{
  "norm_eps": 1e-06,
  "init": "uniform",
  "init_std_qkv": 0.0267,
  "init_std_o": 0.00668,
  "init_std_down": 0.00406,
  "optimizer": "adamw",
  "beta1": 0.95,
  "beta2": 0.99,
  "schedule": "wsd",
  "final_lr_fraction": 0.0,
  "max_seq_len": 512,
  "doc_mask": true,
  "train_tokens": 456200000
}
Each number is 128 + 32 x the weight over the matrix's rms, rounded and kept within 0 to 255. Layers, rows and columns count from 0.

# layer 4 MLP down, 640x1728, rms 0.0513, rows 282-345, columns 96-143
[[143 176 176  99 151 124 185  79 120 144  93 113 134  91 157 191 153 140 148 121 114  75 108 140  58 132 143 150  94 120 131 134 123  63 141 148  82 167  76 117 159 105 160  97 106  61 146 192]
 [ 99 122 111 130 151 165 150 164 100 174 108 165  92 127  87  74  86 141 151  97 129 104 223 162 102 163 138  79 150 129 171 111 119  86 153 197  89  87 115 151 135 118 174  91 145 161 166 164]
 [ 57 133  93  75  91 154 112 118  85 205 117 110 182 159  91  88  95 123  56 150  93 166 169 121 129 128 122 161 152 168 177  95 156 112  95 138 124 143 109 126 119 104  77  80  91  77  60 145]
 [101  88  83 147 125 169 143 210 120 137 116 134 119 130 101 122 103  99  78 161 119 166 129 177 133 112 107 133  95  88  83 156 113 159 138 145 109 166 133 176  81 110 122 116 165 108 103 133]
 [111 192 191 127 168 128 116 152 103 136 119 152 142  80 167 180 116 131 116 176 170 113 138 164  68  72 130 155 155 119 123 157  95 178 118 137 118  92  46 109 119  79 106  88 136 163 138  99]
 [131 122  74  95 140 148 139  93 132 136 126  73  93 121 107 127 140 121 132 145 112 135 125 146 104 151  84 124 150 148 137 168 139 167 121 132 149 126 129  91  94 111  71 139  93  77  93 132]
 [110 124 114 124  94 144  95 141 130 121  84 106  95 104  63 100 102 118 120 170 171 154 186 134 121 182 130 130 117 124 118 173 108  76 121 144 146  94 133 103 150 148 165 146 132 123 125 130]
 [128 199 156 151 178 144 184  91 128 115 107 129 128 183  95 192 144  35 194 149 109 100  44 131 118  65 128 138 129 110 144  43  75  56 121 152 140  93 161 146  46  69 199 118  97 186 157 167]
 [186 102  86 181 100 166 118 128 112 172  70 116  97 102 102 152 127 100 102 111 139 136 123 182 166  88 121  76 180  86 199 146  93  60  63 158 133 153 107  87 154 133  91 127 135 172 139 103]
 [169  82  73 159 124 156  96 147 154 187 148 165 139 134  92 154 155  49 121 160  81 104 148 157  89 110 122 103 122 163  57  75 111 121  98 100 111 109 142 105  92 126 114  88  67  69 182 120]
 [ 66 162 121 151  67  67 112 138  72 165 117 116 122  97  79 129 156 177  87  85 105  89 162  82 148 151 128 102  98 123 140 152 140  80 101 127 136 148  79 112 120 124  81 169 177 164 178 130]
 [136  65 139 125 153 123  92  95 142 178 158 200 140  97 157 132 106 131 110 147 142 146 124 159 138 130  81 192 155 121 136 126  79  44 105  97  80 131 105 136 146 105 120 129 136 117  93  95]
 [127 105 111  52 158  82 116 100  72 151 129 130 147 108  87  60 126 143 137  93 146 148 111  60  46 134 120 100 154 136 112  69 136  64 113 128 126 111 122 179 158  79  90 181 120 147  73 125]
 [217  66 139 127 132 130  75 142 134 172 139 185 146  93 158 118  99 175 123 114  94 135 147 106  96 102 126 136 173 138 187  98  98  65 128 104  81 146  91 122 150  81  89 163  87 166 183 116]
 [142 138  90 131 152  92 122 139 108 186  65 183 106 160 102 120 154  75 114  78 177 140 164  89 101 145 110 149 138  75 162 173 178 158 132  78  98  75 124 107 115 151 122 143 122  82 149  96]
 [140 106  64 151 115 139 119 175 189  59 215 130 111  78 110 127 110 171 147 122  87 153 137 175 126 140 119 151 171 148  79 152 144 122 182 121 103 163 130 123 144 131 105 142 136 113 128 152]
 [ 88 133 154 137 128 136 126 114 169 117 173  66  98 126  63   0  85  98 163 146 160 134 126 134 107  65 191  65 134 113  80 101 201 161  91 126 147 154 107 163 126  96 147 133 111  94 142 150]
 [155 177 103  97 146  92 162 101 143 200 156 196 119 116 188 156 141  69 102 103 127 114 103 128  96 149 120 129  96 106 151 110 124 129 117 102 105 174 122 115 161 121 105 131 102 111  97 124]
 [101 226 128 122 103 149 133  48 101 165 147 163  90 125 158 149 132 111 167 202 123 168 112 124 100  85 101 202 160 109 175 177  97  85 133  99 108 128 146 137  96 149 174 117 142  78 125 156]
 [ 82 191 142 155 113  96 143 117  75 140 124 149 121 132 180 212 122  78 164 112 129 192 113 149  81 108 123  96 171 117 115 140 113 161  93  85 138 132 106 131 162 108 116 169  90 103  93 114]
 [148  71 124  78 136 143 163 101 143 126 115  95 143  99 153 100 150 131  83 184 136 126 108 116 137 161 131 113 129 144 192 173  96 133 137  69  80 143 138  87 160 162 104 115 205 143 159 101]
 [128   6 138  61 141 172 191 167 140 145  98  95 113 150 106 141 135  78 128  79 144 137 105 114  36  90 108  89 105 113 149 122  66 133  65 117 183 131 137 109  83 119  67  81 109 176 175 159]
 [159  68 167 146 112 103  82 127 163 151 133 164 100 156 171 117 142 156  81 156 142 143 124  85  97  88 131 132  95  96 142 150 144  98  79 164 169 122  99 123 116 133 129 136 124 142  88 106]
 [124 186 100  94 152 176 149 146 136 126 111 127 124 145 176 156 161 142  84 196  98 212 179 140 135 151 128 111  58 101  95  93  89 154 175 108 121 146 171 130  98 138 139 155 127 153 102  85]
 [132 137 139 116 115  60 126 151 144  73 186 146 101 167 127 133 135 137 160  85 112  64  94 155 106 115  88 102 115  71 146 117 135 133 140 133  59  87 120  98 157 115 108 146 107 128 162 126]
 [113 148 130 182 135 119 110 109 149 149 165 171 115 195 152  72 104 147 137  98 103 146 199  69 107 183 105 125 106 121 102 110  74 164 137 134 111  64  85 111 181 130 157 150 140 178 128 145]
 [146 174 113 122 150 135 180 100 157  87 177 117 126 100 163  94  67 137 159 152 109  84 148 150 111  91 160 148 112  68 105  86 174 139  87 104  86 125  63  62 168 119 130 122 120  86 166 121]
 [156 151 215 131  94 163  67  96 138 104 164 113 120 154  90  98 136 139 146 118 161 133  95 102 100  74  83 111  70 181 170 134 137 107 126 175 219  86 115 121 191 190 116 126 116  89 125 143]
 [111  95 162 112 125 137  53 114 111 121 199  97 108 106 165 152  64 192 166 142 191 191 165 101 129 141  70 176 130 169  87 162 170 145 119  73 124 103  86 111  98 133 167 138 151 150 176 181]
 [120 141  81  94 178 154 179 135 151 189 182 133 159  94 177 197 149  92 148 118 112  68 136  99 147 110 106 133 181 108  44 138  90 162 159 159 117 127 139 177 118 137 119 138 107 138  75 128]
 [ 71 190 133 119 157 116  86 128 109 113  90 126  98 168 114  97  91 116 156 139 128 116 130 116 170 169 121  55 148 145 155 129 134 121  99 147  85 147 115 168 171  95 115 170 145 176 105  89]
 [169 137 105 164 137 134 161 108 107 129 101 130  98 127 115 109 155  82 153 133 130 119 115 122 118 167 180 206 111 145 109  87 126 114  62 101 160 120 130 180 111 108 101 102 158 177 102  57]
 [ 92 226 129 145 165 111 161 155 150 142  88 145 120 146 150  68 114 159 135 143  68 129  78  90 125 155  77  96  87 170 172 151 112  88 126  71 220 126 125 148  82 153  93  67 114 210  68 140]
 [132 128 168 112 133 150 142 114 185  97 148  88  80 160 157 105 130 113  84 112 129 108 145 104 152  77  90  78  96 110 118  97 143 116 100 161 105 151  92 113 168 133 107 121  97 164  68 157]
 [164  86 155 123 130  96  59 145 103 118 136 154 119 159 120  98 137 120 150 131 115 124 121  94 160 165 112 175 123 131 164 174 113 135 171 121 161 167 128 115 153 131 122 144 108 114 121 120]
 [154 134 129 198 142  98 119  85 129 153 143 166 107  98 131  68 128 199 135 177 158 132  83 100 167 110 149 144 105  55 156 144 142 165 121  91  77 157 100 138  96 151 123 172 158 120  71 106]
 [ 72 124  89 153  84 107 112 104 114 114 170 104  82 131 163 109 140 183  68 100 149 116 138 142 115  88 132 119 175 107 121 142 127 148 145 102 126  98 140 162 149 145 140 124  72 126 113 126]
 [176 178 142  87 188 127 145 210 107  83  91 119  67  96 120 156 158 141 204 189 147 112  76 207 128 158 150  68 157 110 126 102 119  99 110 129 116 167 132 114  44 176 171 185 131 136  55 127]
 [103 166 105 128 131 124 172 170 151 168 119 108 181  80 130 137 158 123 161 109 172  86 139 162 118 114 123 116 105 100 119 111 118 131 169 115 128 142 117  75  86 114 101 125 124 106  75 148]
 [ 96 108  86 155 122  82  61 145 123 148  78 114 153  73 140 182 116 115 128 113 161 101 128 176 168 134 169 134 159 106 164 140  76 144 170  91  97 161 134 102 163 132  84 146 149 133 138  79]
 [158 130  97 114 167 166 149 132 155 144 157 116  80 133  98 169 114 176 159 123 141 102  74 102  96 183 194 144 123 185  76 113 153 108  91 131  90 123 138 149 143  97 168 147 149 109 158  80]
 [126  85 131  98 173  77 198 145 103 109 154  97 176 159 159 101 172  92 164 133 102  73 159 126 120 161 164 121  66 140 105 127 116  56 133 147 138 132  92 151 110  95 131 176  77 184 105 160]
 [149 121 114 115 132 144 136 178 139 114 155 121 160 153 108 144  73 128 170 156  92 121 183 143 173 119 162 155  99 100 104  86 126  96 102 134 127 171 161 143 108  96 137 101 125 109 178  74]
 [102 103 127  82 133 168 128 155  88 104  89 103  82 111 103 151 172 106 173 145 107 135 103 124 133 171 137 157 174 130 183  90 135 125 131 124  98 123 136  88 150 145 137 183 139  95 170 102]
 [ 58 111 104 131 151 196 132 147 141 155 103 126 158 113  56 153 157 112 133 146  94 163  59  67 116  59  65 158 140 132 109  60  83 154  91 112 159 154 142 136 126 145 120  93 126  81 117 125]
 [160  49 156 149 114 123 149 142 153 110 128 129 127 124 161 141 117 155 181 186 115 143 131 121 144 106 139 140 134  96 122 135 135 123 177 142  77 105 194 124 137 164 144 151 156 137 101 189]
 [103 166  93 136 138 118 154 127 137 157 157  82 118 182 135 156 184 112 107 152  97 172 108 133 126 134 150  99  97 105  89 111 114 124 148 147 129 141 165 129 159  92 152  84 103 122  88 171]
 [ 97  81 129  48 228 139 167  89 117  77 142 150  99 121  94 136 110 130  98  73 122  94 133 161 164 169 132 172  52 112 164 105 158 156 162 136  95 163  44 147 126 177  87 120  88  72 181  43]
 [ 59 147 178 151 133 106 103 123 111 171  91 140  84 120  96 155 103 225 146 110 175 100 135 181  85 189  94 127 179 119 150 142 159 122 110 205 146 124  96 177 110 114  82 154 123 164 184 208]
 [124 135 179 106 122  47 104 175 125 141 168 108 119 126  61 144 147 164  77  94  85 103 117  88 120  77 133 143 122 122  98 150 191 183 125 174 126  93 134  80 175 125 150  97 141 120 129 106]
 [150  80 119 106  74 104 172 139 137  95 118 120  53 197 169 155 159  90  83  97  83 141 141 138 117 127 103  84 130 129 150  76 129 133 138 130 123 118 151  58 123 179 113 210 197  90 129 119]
 [137 101  78 120 186 151  78 202 160 127 154  81 146 147 137  79 131  76 150 144  74 142  90 121 155  48 158 106  46 138 162 159  98 147 104 110 179 185 109  55 126 123 120 131 114  88 116 127]
 [142  90 136 131 122  55 195  85 110 141  43  93 114 111  98 107 114  74 125  88  94 107 134 141  85 183  79 105 114 115  80 143 105  99 126 128 147  89 143 110 151 163 140  89 115 140  82 149]
 [124 152 152 113 152 137 142  97 135 109 118 119  90 108  92  95 110  82 111 131 147 118  50 157 150 138 136 152 128 183 158  83  86 101 152 103 157 139 149 116 142 159 151  72 103 130 161 172]
 [182 144 126 105 113 151 131  76 115 132 110 158 157 118 113 115 113 160 138 155  72  73  87 127 156  78 158 153 125 103 116  79 109 115 180 176 158  76  99  98 143  74 107 128 129 126 134  72]
 [ 76 171 133 119 134 132  91 126 185  91 167 127 127 109 147  92 174 115  66 126 140 132 108 137 132 146 150 153 113 193 113 104 105  74 141 142 174 169 141 174 112 134 116 150 169  81  77 160]
 [ 76 138 135 148  77 114  81 159  98 124 142 134 157  99 207 145 152  95 133 175  73 165 168 136 166 134 118 148 122  83 110  85 215 134 107 131 160 122 139  96  67  86  97 119 137 160 136 139]
 [124 166 207 121 168 112  83 109 184 143  98 189 147  94 118  86 135 114 119 112 207  98 121 119 111  73 103  95  98  95 128  79 106  83 111 118 167  98 173 122 161 111  74 186 151 190 121 130]
 [144 170 106 152 183  75 159  95 140  80 141 198 126 102 128 137 154 106  70 177 137 180 124 154 193 124 178 157 124 132 165 115 185 140  85 130 148 184 132 118 162 121  89  92 140  94  52 155]
 [111 132 110  84 107  73 135 175 167 122 154 156 147 172 184 113 125 168  94 151 158  91 132 124 194 122 210 143 150 166 111 179 114 144 164 129 130 107 110  62 100 117 147  73  95 171 130 117]
 [109  72 114 136 144 183  59 144 141  99 112 114 139 119 123 123 205 123 128 151 149  61  91 122 218 159 148 139 136 143  89 194  34 132 130 144 126 188  74 162 118 146  78  64 127 111 149 124]
 [150 119 137 147 191 113 155 134 128 109 149 137 134 118 148 144 106 155 102 109 119 115 162 162 168  93 151 117 180 105 113 101 108  85 109 186 102 119 118 158 138 108 179  82 141 150 173 101]
 [124  98  92 112 111 120  93 164 103 145 121  96 151  72  60 177 156 112 100 131 125 187 159 176 134 132 154  95 109 130 127 209  79 130 159 162 213 163  90 123 160  99 149 145  73 168 102 142]
 [111 107 189 164  90  60 156 121 153 120 124 115 130 130 165 119 201  97 143 153 102 120 100 172 147  68 129 134 102 122 155 127 115 138 152 153 112  75 128  35 172 162 137 113  98 106 127 174]]